{
  "rope_base": 10000.0,
  "rope_fraction": 1.0,
  "parallel_block": false,
  "dataset": "wikipedia_en"
}
Each number is 128 + 32 x the weight over its row's rms, rounded and kept within 0 to 255. Layers, rows and columns count from 0. The size above them is the row's rms in percent of the matrix's.

# layer 4 MLP down, 192x768, rms 0.0464, rows 145-191, columns 672-767
size [ 98  97  95  97  96  98  96 103 102  99 102  98  96 105 100  99  94  98 104  96 102 101 102 100 105  96  94 106 101 106  99 110 100 102  96 100  99 100  98 105  99 105 106 100 102  97  96]
[[142  52 156 109 134 110 128 100 144  93 126 110 162 129  96 148 127 109 117 123 114 111 155 105 150  99 115 142  86 154 132 128  87  49 174 117  85 134  94 112 143 132 139  96 188 112 157 114 135 135  68  74 136  64 171 107 142  56 102 186 122 168 136 197  86 100 195  86  93  59 173 142 148 122 132 177  91  88 139 131  50  85 138 133 111  97 125  58 165 122 145 145 113 139 124 143]
 [180 158 135  54 115 122 100 152 138 137 171 114  70  98 141  78 173 154 171 110 145 135 115 120 129 127 131 135 128  76 132 165 138  83 140 100 140 126 138  97 114 161 133 113 142  71  81  96 115 133 129 118 123  50 119 119 162 132  99 111  98  80 140 114 103  97 131 146 119 122 122 100 138 157 141 118 122 197 136 150 134 155  91 135 114 151 155  99 167 120  55 106 169 154 123 109]
 [156  88 148 107  87 124 117 100 128  85 125 151 103 175 191 113  98 129 144 157 183 106 105 127 148 159 126 122  96 140 158  75 149 121 107 162  73  85 139 111 151  36 129 125 144 109  52 113 154 162 162  80 169 144  83 135 139 109 156  98  56 151 166 162  95 130 116 162  83 135 124  62 135 107 111 110 117  55 139 123 133 147 102 154 143 115 122 161  45 110 124 140 131 125 192 112]
 [140 125 160 136  84 111 138 119 127 169  88 102 152 180 141  87 111  87 107  93 107 148  74 131 129 177 183 170 160 127 110 116 112 117 123 106 164 164 177 128 155 108 135  99 199  85 143 164 126 208 113 112 152 138 181 131 187 189 149 119 103 127 182 137 166 163 141 172 201  90 135 140 114 154 141 158 125 130 175 141 102 189 150 144 113 109 142 111  87 106 149 118 127 130 172 168]
 [169 164 171 169 122 115 105  39  78 150 182  79 115 132 101 149  83 120  98 150  99 179 138 119 109 154 181 134 162 133 115 116 141 164 102 171 148  87 160 185 132 123 138 122 133 126 171 105 134 164 136 170 171 105 119 142 125  70  65 162 155 132  61 153 129 142  96 126 170 151 144 120 134 160 157 142 164 109 108  73 100  99 103 145  97 130 158  86 146 108 162  72 124 108 150 137]
 [136  71 142 134 134 151 120 108 120 135 162 203 117 154 142 116 114 176 113 150 177 145 177 111 129 117 141  89 108 123 142 128 168  97 131 146 138 137 117  63 126 169 150 143 155 136 138 104 201 147 129 140 156 146 152 174  94 172 120 138 134  78 115 155 170  75 105 183 121  98 113 189 136  80 186 141 125 128  97  72 116 149 140 151 124  82 123 160 139 139 119  82 130 137  58 112]
 [121  89 122 104 163 182 147 109 126 139 118 166 127 151 142  80 146 153 104 214 139 124 125  72 116 185 156 114 157 129 142 138 138  62 245 124 120 164 139 137 143 145 153 194  70 143  87  87  81 171 176 100 174 115 124 147 144 131 140  93 113 145 102  93 106 138 127 126 127 133 185 167  97 161 165 140  62 146 121 143  91 123 138 142 126 110  90  83 129 158 123 173 141 165  94 154]
 [133 118 186 132 163 148 149 109 128  84 120 193  73 140  96 144 101 200 155 143 114 170  95 102 120 157  72 173 111 152 138 111 142 110 110 165  91 138  65 123 142 136 169  95 110 174 136 126 164 117 195 187  98 127 122 151 118 149 139 131 120  89 116 113 191 117  87 139 161 125  98 184 103  58 184 125  97 134 131 173 147 119  82 139  37  81  98 106 135 154 135 158 124 105 127 140]
 [162 156 145 149 174  69 131 101 155 138 134 134 116 106 119 175 123 124 122 120 116  63 140 146  58  92  90  96  85 188 152 120  89 101 193  76 132 110 104  86 109 134 206 134  55  95 140 120 164 164 119 117 142 124 112 101 161 102 167 145 145 169  95  71 107  75 142 181 103  87 109 101 112 121  98  73 182 118 167 135 198 131 161 177 131  80  74 110 194 117 143 127 140  81 148 115]
 [ 79 118  98  90 110 123 123 125 105 118 128 175  71 136 127 148 132 128 135 123 142 137  86 111 138 172  94 127 112 164 137 118 114  67 174 171 125 109 158 112 134 164 155 148 140 155 155  97  89 140 141 128  89 125 132 172 121  82 116 143  83  69 147  91 159  68 112 102 146 119 184 117  99 129 121  94 127 137 137 145 137  89 153 134  82 187 114 100 154 119 135  94  96 100 136 123]
 [117 143  53 117  82  61 133 119  90 174 113 167 130 121 198 149  59 142 144 108 110 174 142 178 139 130 167  84  94 131 151  85  83 117 131 158 106 118  73 152 102 176 102  99 122 128 145  89 116 173  86 157 119 158 111 132  97 114 135 117 115 145 147 140 164 153 142 181 107 200 108 204  73 168 121 213 130 107 158 152 119 109  99 143 109 150 157 142  53 181 162 106 134  94 178 201]
 [142 131 138 116 113 187  26 148 127  81 120 151 147 176 155 153  89 155 190 150 144  95  75 137 113 125 101  79 118 115 138 156  62 121 137 110  64 181 120 136 144 168 155 142  90 145 138 127  81 120  88 129 113 116 125 170 123 160 197 153 121 140 190 133  83 109 100 155 137  86 103 147 118 105 117 104 122 103 108 124 112 146 128 174 129 121  96 124 120 198  51  86 139 188 157 133]
 [125 100 120  98 142 172 113 138 106 173 166 180 120 134  86 143  91 166 108 191 147  79 146 118 141 138 156 178 106 117 111 156 111 179 120 162 127 130 154 132 152 156 122 138 140 131 151 121  46  96 135 132 156 181 146 129  99 159 158  87 133  79 125 109 120 161 101 127 100 158 134 114  80  88 167  97 114 145 162 194 135  91 135 167 169 103 221 109 103 199  68 133  84 180  73 110]
 [158 183 107 116 181 175 115 104 140 124 140 142 206 130 141 123  87 170  97  99  97 110  90 123  90 173 108 143 122  95 168  91  81  95  78 171  92 118 111  70 157 121 128 137 120  78 162 155  76  77 168 166  99 112  84 121 114 163 135 107 125  94 144 162  47 141 102 159 117 110 115 131 119 148 143 147 135  92 177 108  99 141 100 114  67 102  80 130 154  86 161 142 151 111 111 160]
 [143 123  73 158  59  86  70 110 170 110 142 160 103  95 143 137 129  91 157 123 106 187 106 210 116 139 153  99 156 198 194  73 104  83 180 114 121  73 119 141  77 204  88 179 117 137 104 170 123 105 184  81 134 130 106 152 117  97 129 136 198 147 136 190 120  91 143 155 125 116 167 112 134 144  77 120 141 173 100 114 121 121  86 107 148 107  82 121 145 100 114 130 124 119 206  75]
 [132 121 144 140 127 145 122 103  97 122 104  61 108 109  76 185 114 114 122 106  94 152 104  99 159 147 141 119 220 115 151 140 110 114  96  97 135 123  70 159  94  64  93 130 157 179 125 121 117 118 127 177 108 159 134  92 140 133  87 165  93 105 161 109  72 101  38 128  97 168 136 140  92 107 141 145 138 151 163  98 137 159 140  66 156 121 132 150 100 138 119  65  82 123 150  74]
 [132 139 120 122 142 140  88 105 144 128  85  71 166 150 132 112  97 103 127 145  48 130 127 147  71 169 145 134 141 120 120 127 129 164 144  89 111 115  85 136  69 144 138 160 145  89 161  96 150 130  81 129 128 133 157  76  83 119  82 143 150 103 148 112 145 143  80 120 125 131 141 152 121 131 138 138 145 103 146 135 158 156 118  86 171 117 121 134 148  86 148 114 156 103 154 167]
 [148  73 141 111 121 133 156 110 106 135 135  92 124 142 131 167 107  55  90  99  68 186 116 103 125 113  89  96 166  76 132 174  96 160 152 131 141 131 122 131 132  99 180 146 128 105  77 140 213 140 126 117 148  68 154 119  66  91  85 179 146 164 110 128 132  70  69 165 108 135 122  61 159 164  88  69 137 141 102 187 132 156 191  91 105  85 108 114 145 142  98 137 149 141 130  70]
 [156 148 151 100  96 170 152  85 155 116  86  67 137 157 133 201  95 112 101  86 138 127 162 115 132 190 121  80 111 142  84  63 150 151 142 134 165 115 240 127 138  84  89  79 140 119 116  86 151 165 124 148 110 142 125  49 109 138  68  88 144 165 129 126 144 105 177 169 180 108 100 129 144 146  95 185 163  95 127 164 122  83 127  99 105 202 189  71 147 162 101 115 160 110 167 138]
 [170 114 195 141 103  99 112 145  93  72 107 125 132 134  96 156  88 110 149 152 186 121 114 149 123 151 140 182 149  60  58 167 167 130  69 121 140 198 100  50  90 139 133  89 131 112  98 175 107 119 169 111 159 143  66 143 142 161 120 137 110 179 148 143 142 191  74 151 107 147  89 116 129  82 155 105 173 123 159 167  81 173 160 128 204 112 122 181  82 133 150  80 112 142  73 143]
 [ 92  70 155 137 120  94  97 149 198 109 113  93 109  98 120 124 121 153 133 104 117 133 120 155 182 140 122 168  87 110 133 118 198 111 140 137 101 124  98 111 140 130 114 132 141 179 131 143 142 165  96 123 101 137 141 143  58 105 149 138 118 167 111 107 150 179 174 148 121  98 151 101 132 172  77 151 101 124 155  86 108 125 154 139 116 136 131 193 178 118 169 134 121 108 116 159]
 [154 158  80 152  84 133 163 124 192 101  77  83  74 133 153 127 171 135 100 132 179 170 133 161 186 130 159 140 150 177 152 145 144 152 138 100 131 115 129  64 123 120  95  91 160 124 119  95 162 151 156 200 153 135 101 116 126 178 112 120 125 102 113  96 160 122  91 149 116 140 155 128 122 124 199  95  89 165 156 255 198 146 160 132  99  89 146 116 120  91 116 126 139 135 152  71]
 [153 100 175 101 196  98 108 189 108 135 146  87  82 154 106  87 111 130 138 119 207 131 186  85 144  92 125 141 156 109 116 144  85  79 103 188 131 194 129 116 105 143 109 121 131 163 132 136  90  84  88  97 125 174 116 147 126 126 140 116 117 107 107 107 168 165  92  83 125 159 129  98  90 140 132 132 133 105 150 152 142  82 172  94 124 114 129 115 184 114  62 146 130 171 106 101]
 [127 119 169  86 115  89  87 132 180 156  66 105  95  75 153  99 107 115 177 100  98 129 162  65 112 112 124 147 132 143 178 143 123 149 163 137  64 166 146 129  64 146  96 123 164 154 152 144 132 142 144 153 129 140 158  79 115 113 115  85 129 110 178 126 170 140  86 163 132 134 119  88 130  95 114 121 135 130 136 116 125 125 103 147 180 108 163 179  95 148  99 139 106 178 145 106]
 [115 137  95 126 101  94  95 116 121 141 156  93  74  86  88 105 132  43 112 155 142 110 146 120  99 143 137 142 159  75 158 132 131 140  54  76 131 175 138 148 158 117 150 157 114  83 198 158 153  72 123 130 125 150 105 156 152 112  80 151 157 148  96 133  87  61 134 148  93 120 138 144 107  91 104 117 125  81 119 176 117 136 119 138 166 153 124 234 164 180 152  72 110 120  97  92]
 [163 108 146 106  63 145 135  71  72  78 101 107 114 116 142 186 142 152 198 118 103 154  68 131 157 102 158 124 111 140  97 172 123 152 163 125  86  29 117 140  82 105 120 120  93  74 146 131 146 114 141  79  97 171 117 107 140 119 113 130 120 155  99 101 138  92  98 124 151 191 115 181  88 112 144  56 194 157 149 146 194 139  97 175 131 123 158 115 166  98 113 174  87 147  77 192]
 [ 61 126 111 180  98  89  93  61 165 134 154 149 149 123  61 109 126 179 101 188 144 120 137 107 174 147  66 126  98 129 131 152  92 124 148 163 151  27 140 142  92 172  79 134 126 136 128 102 116 158  72  94 157 140 116 183  63 112  66 177 107 132 105  96 110 150 121  86 106 119 129 161 116 141 107 157 141 113 104 148 118 137 109 131 174 118 175 157 152 132 123 147 107 164  85 107]
 [ 98  67 141 168 104 203 111 102 179 112 190 117  94 127 150 180  85 179 187 157 122 139  81 156  99  61 142 127 143  95  91  78 126 100 133 169 120  87 134 101 140 141 192 139 192 101 121 110 135  85  85 130 104 183 133  97 136 162 122  84 114 171  98 144 145 135 137 127 136 143 134 169  99 138  92 123 128 116 136 124 128 119  99 124 123  95 152 137 140 105 128  58 147  84 122 136]
 [ 96 186 157 157 154 196 111 114 115  80 144 134 128 167 138  87  86 162  78 138 119 170 152 139 146  71 177 117 167 123 172 109 128 102 171 114 129  93 119 134 110 141 138  95 146 111 127 124 135 106  98 104  86 113 157 110 128 142 147 103 120 140 139 141 177 134 159  57 117 135 139 106 125 103  38 189 144  75 107 132 102 175 154 143  54 148 120 130 170  84 106 177 115 209 158 173]
 [125 123 128 162  78 147 114 133 133 106  96 123 137 212 175  78 162 115 141 121 134 130 161 174 178 127  92  82  87 174  96 125 155 161 164 157 167 143 111  86 112  71  99  89 163 128 126 132 107 150 131 106 114 143  74 155 110  79 172 157  96 111  89 172 155 176 117 100  88 130 114 130 172 166 100 136  95  95 164 107 115  98 132  96 153  97 138 100 134 129 128 149 143 140 127 141]
 [116 114 114 128 162 106 160 120 124  76  67 171  95 102 148 179 158  76 109 131 137  62 129 138 156 167 112 160  93 171 119 141 133 127  80 143 126  87 124 121 113 148 139 142  74 130 170 122 142 141  79  70 107 164 157 132  91 165 179 101 163 158  96 114 149 146 187 145  78 126  61 140 132  85 118 133  99 127 100 111 170  87 111  63 121 184 168 156 154 152 108 142  89 137  57 150]
 [124 163 113 103  88 103 187  94 136  52 106 124  97 156  58 116 137 129 195 106  97 142  89 160  81 150 164  90  94 114 132 148 152 122 112 164 123 106 193 117 155  90  78 129 115 119 165 147 104 152 145 180 138  84 222 124 102  62 156 165 159  66 145 141 134 124 149 122 150 114 168 103 166 108 154 127  32 133 114 156 189 160 121 176 111 162 154 126 105 146 152 170 141  92 141 139]
 [114 145 124  93  52 158 133 108 121 142 113 159 111  96 116 112  81 109 185 117  94  90 179 167 168 153 135 164 130 164 120 140  84 132 113  87 128 157 176 101 119 130 184 108 134 120 123 112 100 170 121 169 177 108 117 138 112 138 160 108 124 158 159  99 137  90 118 130 194  85 168 191 109 148 130 168 135  91  69 120 146 151 116 140 114 129 122  99 137  99 158  76 131 134 107 114]
 [119  76 132 127 124  81 127 163  96 168 161  75 154 122 160 189 151 104 134 138 163 101 149  77  93 111 125 108 107  72 108 164 138  88  92  83 118  85 149 205 138 156  96 130  63 114  98 135 199 109 186  50 158  92 121 111 100 188  94 159 115 146  85 124  74 130 150 108 111 118  34 141 155 145 119 132  85 126 100 173 116 136 157 140 185  98 142 168 110 163 114 159 169 144 140  84]
 [108 185 137 178 127 147 182 109 121 105  71 121 160 116 120 157  81 136 153 183 191 139  63 135 109 117  89 114 114 101 147 104 170 121 156 179 140 129 148  80 109 165 149 140 109 147 129 116  81 137 125 129 144 109 123  77 122 138  91 108 186  88 106  84 115 123  75 153 125 115 125 123 137  98 117  55 123  52 137 121  87 136 183 190 101  86 167 110  88 158 183 148 175 115  94 148]
 [108 116 117 126 101 144 133 125 162 125 110 102 162  99 131 194 144 129 116 115 131  79 163 139  82 138 152 120 106 157 153 176 119 152 110  88 136 134 129 153 127  86  95 138  81 146 204 145 126  74 152 173  88 119 129 151  97 119 175 170 123 151 165 145 149 170 104 103 121 163 123 143 154 154 125 172 185  84 147 185 182 159 138 139 139 156  73 141 140 100 129  96  81 162  94 136]
 [ 97 106 112 196 190 127  90 125  63 101  98 141 146  92  99 120 140 186  82 130 156 161  91 120 117 122 129 132  85 105 138 180  81 138  46 198  98 103 171 138 110 130 150  50 134 170 131 169 116 150 120  97  91 105 128  91  85 115  83  86 139 251 116 119 129 149  91 134 110 184  99 157 139 126 142 134 138 114 130 100 131 121  93 183 163 124 170  92 171 116 107 109 128 169 134 167]
 [154  96 132 132 127 119  78 132 127 131 229 114 133 155 132 173 145 102 114 141 128  91 137 123 110 149 155 120  81 123 129 185  95 117 161 124 151 111 121 185 130  90 120 106  75 127 116 128 109 187 145 170 148 125  67 127  67 132 107 136 136 112 134 177 200 126 131 155 107 127 102 124 123 137 114 181 142 160 150 219 111 104  99 114 143 129 159 163 121 103 107 147  88 139 131 161]
 [142  94 126 116 134 112 113 173 137 109  93 126  53  83 113 127 149 138 139  28 110 170 157 121 163 126  93 130 107 150  92 137 136 135  83 115  82 130 180 148  90 119 101 101 132 112  90 134 132 162 158 172 143 141 151  73  92  80 118 202  59 119 195  80 115  78 141 151 118 129 172 131 112 118 142 105 167 127  45 141 166 119 121 112 129 141 125  83  96 157 147 179 126 152 110 116]
 [115 101 119  99 129 118  70  77 175  99 193  47 129 141 146 148  94 195 124 129 138 152 158  94 174 142 104 121 138 163 138  67 140 105 147  92  93 183 149  95 107  96  92 145 132 120 157 139 176 173 131  95 119  67 151 130 136 106 141 197 124  89 163 117 141 143 143  63 124 103 140 116 102 135 137  92 140 122 101 135 106 118 178 118 144 142  60 144 152  50 172 201 165 140 116  65]
 [123 121  85 156 155 111 164 131 123 186 153  90 110 117  82 116 123  85 132 107 110 141 142 136  90 150 161 152 120 113  85 147 129 170 144 141 109 107 134 194 105 153 138 172  82 103 150 165 163 145 132 161  19 114 144 102 159 154 145 159 160 128 143 149 146 108 148 167 126 125 119  92 130 131  91 113 162 128 132  89 115 133  87 119  97 168  83  95 175 142 156  54 111 115 164 130]
 [ 84  72  89 165  90 125 127 134 158 168  82 145 171 130 162 112  70 137 121 151 139  91 145 126 137 104 159 100 185 124 121  96 116 142 172  94 156 158 114 137 118 171 225 146 112 121  52 126 101 120 132 126 124 136 124  91 182 138 190  99  84 116 122 141 128 182 220  76 174 149 107 114 126  86  80 127 143 125  80 125 231 225 193 154  96  67 136 106  56 151 113 180 108 146 169 110]
 [119 149 115  77 188 193 111 151 150 111 113  50 143  96 114 176 177 154 161 143 115 114 146 133 141 138 137 141 150  96 136 131 131 132 146  81  94 205 102 141 161  93 147 107  95 112 181 125 107 152 154 121  93 155  25  94 184 119 175  85 117 129 108 129 115 156 131 133 174 139 114 107 194 147 128 183  86 151 149 120 102 155 109 141 114 133  86 111 165 109 125  48 128 157 117  82]
 [118 138  95 115  73  81 189  57 153 107  99 128 133 139 113 152 110 154 134 136 170 116 124 113  83  97 109 122 133 174  90  84 106  82 108 112 117  62 121 123 117  54 116 137 156  73 173 122 148 150 140 145 115 143 202 119 153 101  88 152 125 176 110  94 169 122 147  62 130  95 148 119 119 156 103 146 143  91 179 119 105 182  94 128  89 148 147 128 142 106 152 147  86 123 147  97]
 [109 173  96 120 146 125 133 141  84 175  94  99 123 122 172 161 172  97  85 113 107 125 125 179 137 142 112 154  87 118 120 129  93 118 131 111  92 110  99 158 113 115  98 113 124 142 110 119  95  95 109 163 177 114 102 176  69 203  84 183  84 159  93 108  40 150 189 100 146 122 116 133 164 193 169 129  67 121  85 139 123 136  84 112  86 112 166 130 123 133 114 128 145 104  93 161]
 [128 134 144 219  89 147 113 114 118 150 164 167 125  77 129 169 160 103 129 121 111 135 112 109 158 166 131 158 145  90 142 150 211  82 121 115  87 134 111 104 140 129 104 123  56 123 149 143 110 114 101 126 196 107 162 137 122 142 151 135 128 102 125 103 165 137 160 146  78 147 139 110 152 115 140  64 123 143 165 142 119 181 100 123  81  74 109 133  93 110 172 134 128 146 121 174]
 [ 98 179 165 166 166 113  78  76 196 134 120  85 123 113 178 124 166 137 157 111 178 159 132 166 125 113  97  91  58  77  95 147  84 149  80  86 102  78 105 140 151 157 122 104 149 101 123  70 135 131 122 125 116 158 147 162 133 145 188 173 133 110 109 122 161 157  95 150 104  75  93 218 115 149  75 105 201 115 141 188 185 136 136 131 100 172 100 120 141  82 129  89 159 125 127  96]]